Each number is 500 + 25 x the weight over its row's rms, rounded and kept within 0 to 999. Layers, rows and columns count from 0. Numbers have three digits each. The size before them is the row's rms in percent of the matrix's.

# layer 3 MLP gate, 128x64, rms 0.122, rows 124-127, columns 0-63
076:534455505489507510466490477512476544457525503520511509479509532498554500530534502540507501498493534547498521490492482489518500429523496531535478519502486536460465506478514489480466510490480513
128:548475509528462527515536433529481474478502581500497497482460470512498474521531519481494485499532500502517502497500524474503496524469510484484492526482511476493525538530497548511517496491474493
125:485525514510551466500505533523495519493524523488483473537489476537498543494522519525496517501452467504481534500544461502490496462471495510468549532510479522558495474508516511477540510505520495
069:478482519489513511454533455480537524512468485533540461472527539503524479497503535495471490479551510471513534485481537493518520503481529497504491464520470516500491479523538496512500449533484483
# layer 3 MLP up, 128x64, rms 0.118, rows 124-127, columns 0-63
079:503499505516461526528515500551506509503521462491506503501487472485552512483489494567529537506485497522497530519479445466513508540494491511485509490511510542559504537529533481481475486497503534
126:490458512506467506482519507499481490440490500477529511483452444508497462476503489467484494505524503525516516483504444476525507475474464518464517492485480541505529528528532491511514537497452483
130:496497516508483544530486519473480474508491493500484469492475487485490492543452430477517486497502544486492464523483505534493507543536466515518491485514482482459501502516494479512487477448558522
084:536472508448513522477503477486561496498490553504559491502541526488545491482504521494512525463541499530471518480482517473538486489501505485486503506479507506481514486520495482541493506523509443
# layer 3 MLP down (transposed), 128x64, rms 0.112, rows 124-127, columns 0-63
074:485484528489522547511521492491566523498486504484498526491482483490477496479458489485465458491524508486504528514480498430540521478478486500502493513504534546496543493435483523498499476480492518
123:496468486478494534526554483488461521531523485465508528480499499535518490490507491544502466485484491508453493451473531529477482513520506502514511514478516482528555525511481510492525463467449482
123:486495539510463511498478501468547533528493483517533521468515496507541502522482476514512513496473519523545441477503493510496465503503515512546511492484518473437547543544482516493493504484502506
067:487508481521495497508479507510454462544513424490464500507495530503464512514471474513494439529462465480493503541517489550478484539507485489483475502529505485488509541493487504526499532493510496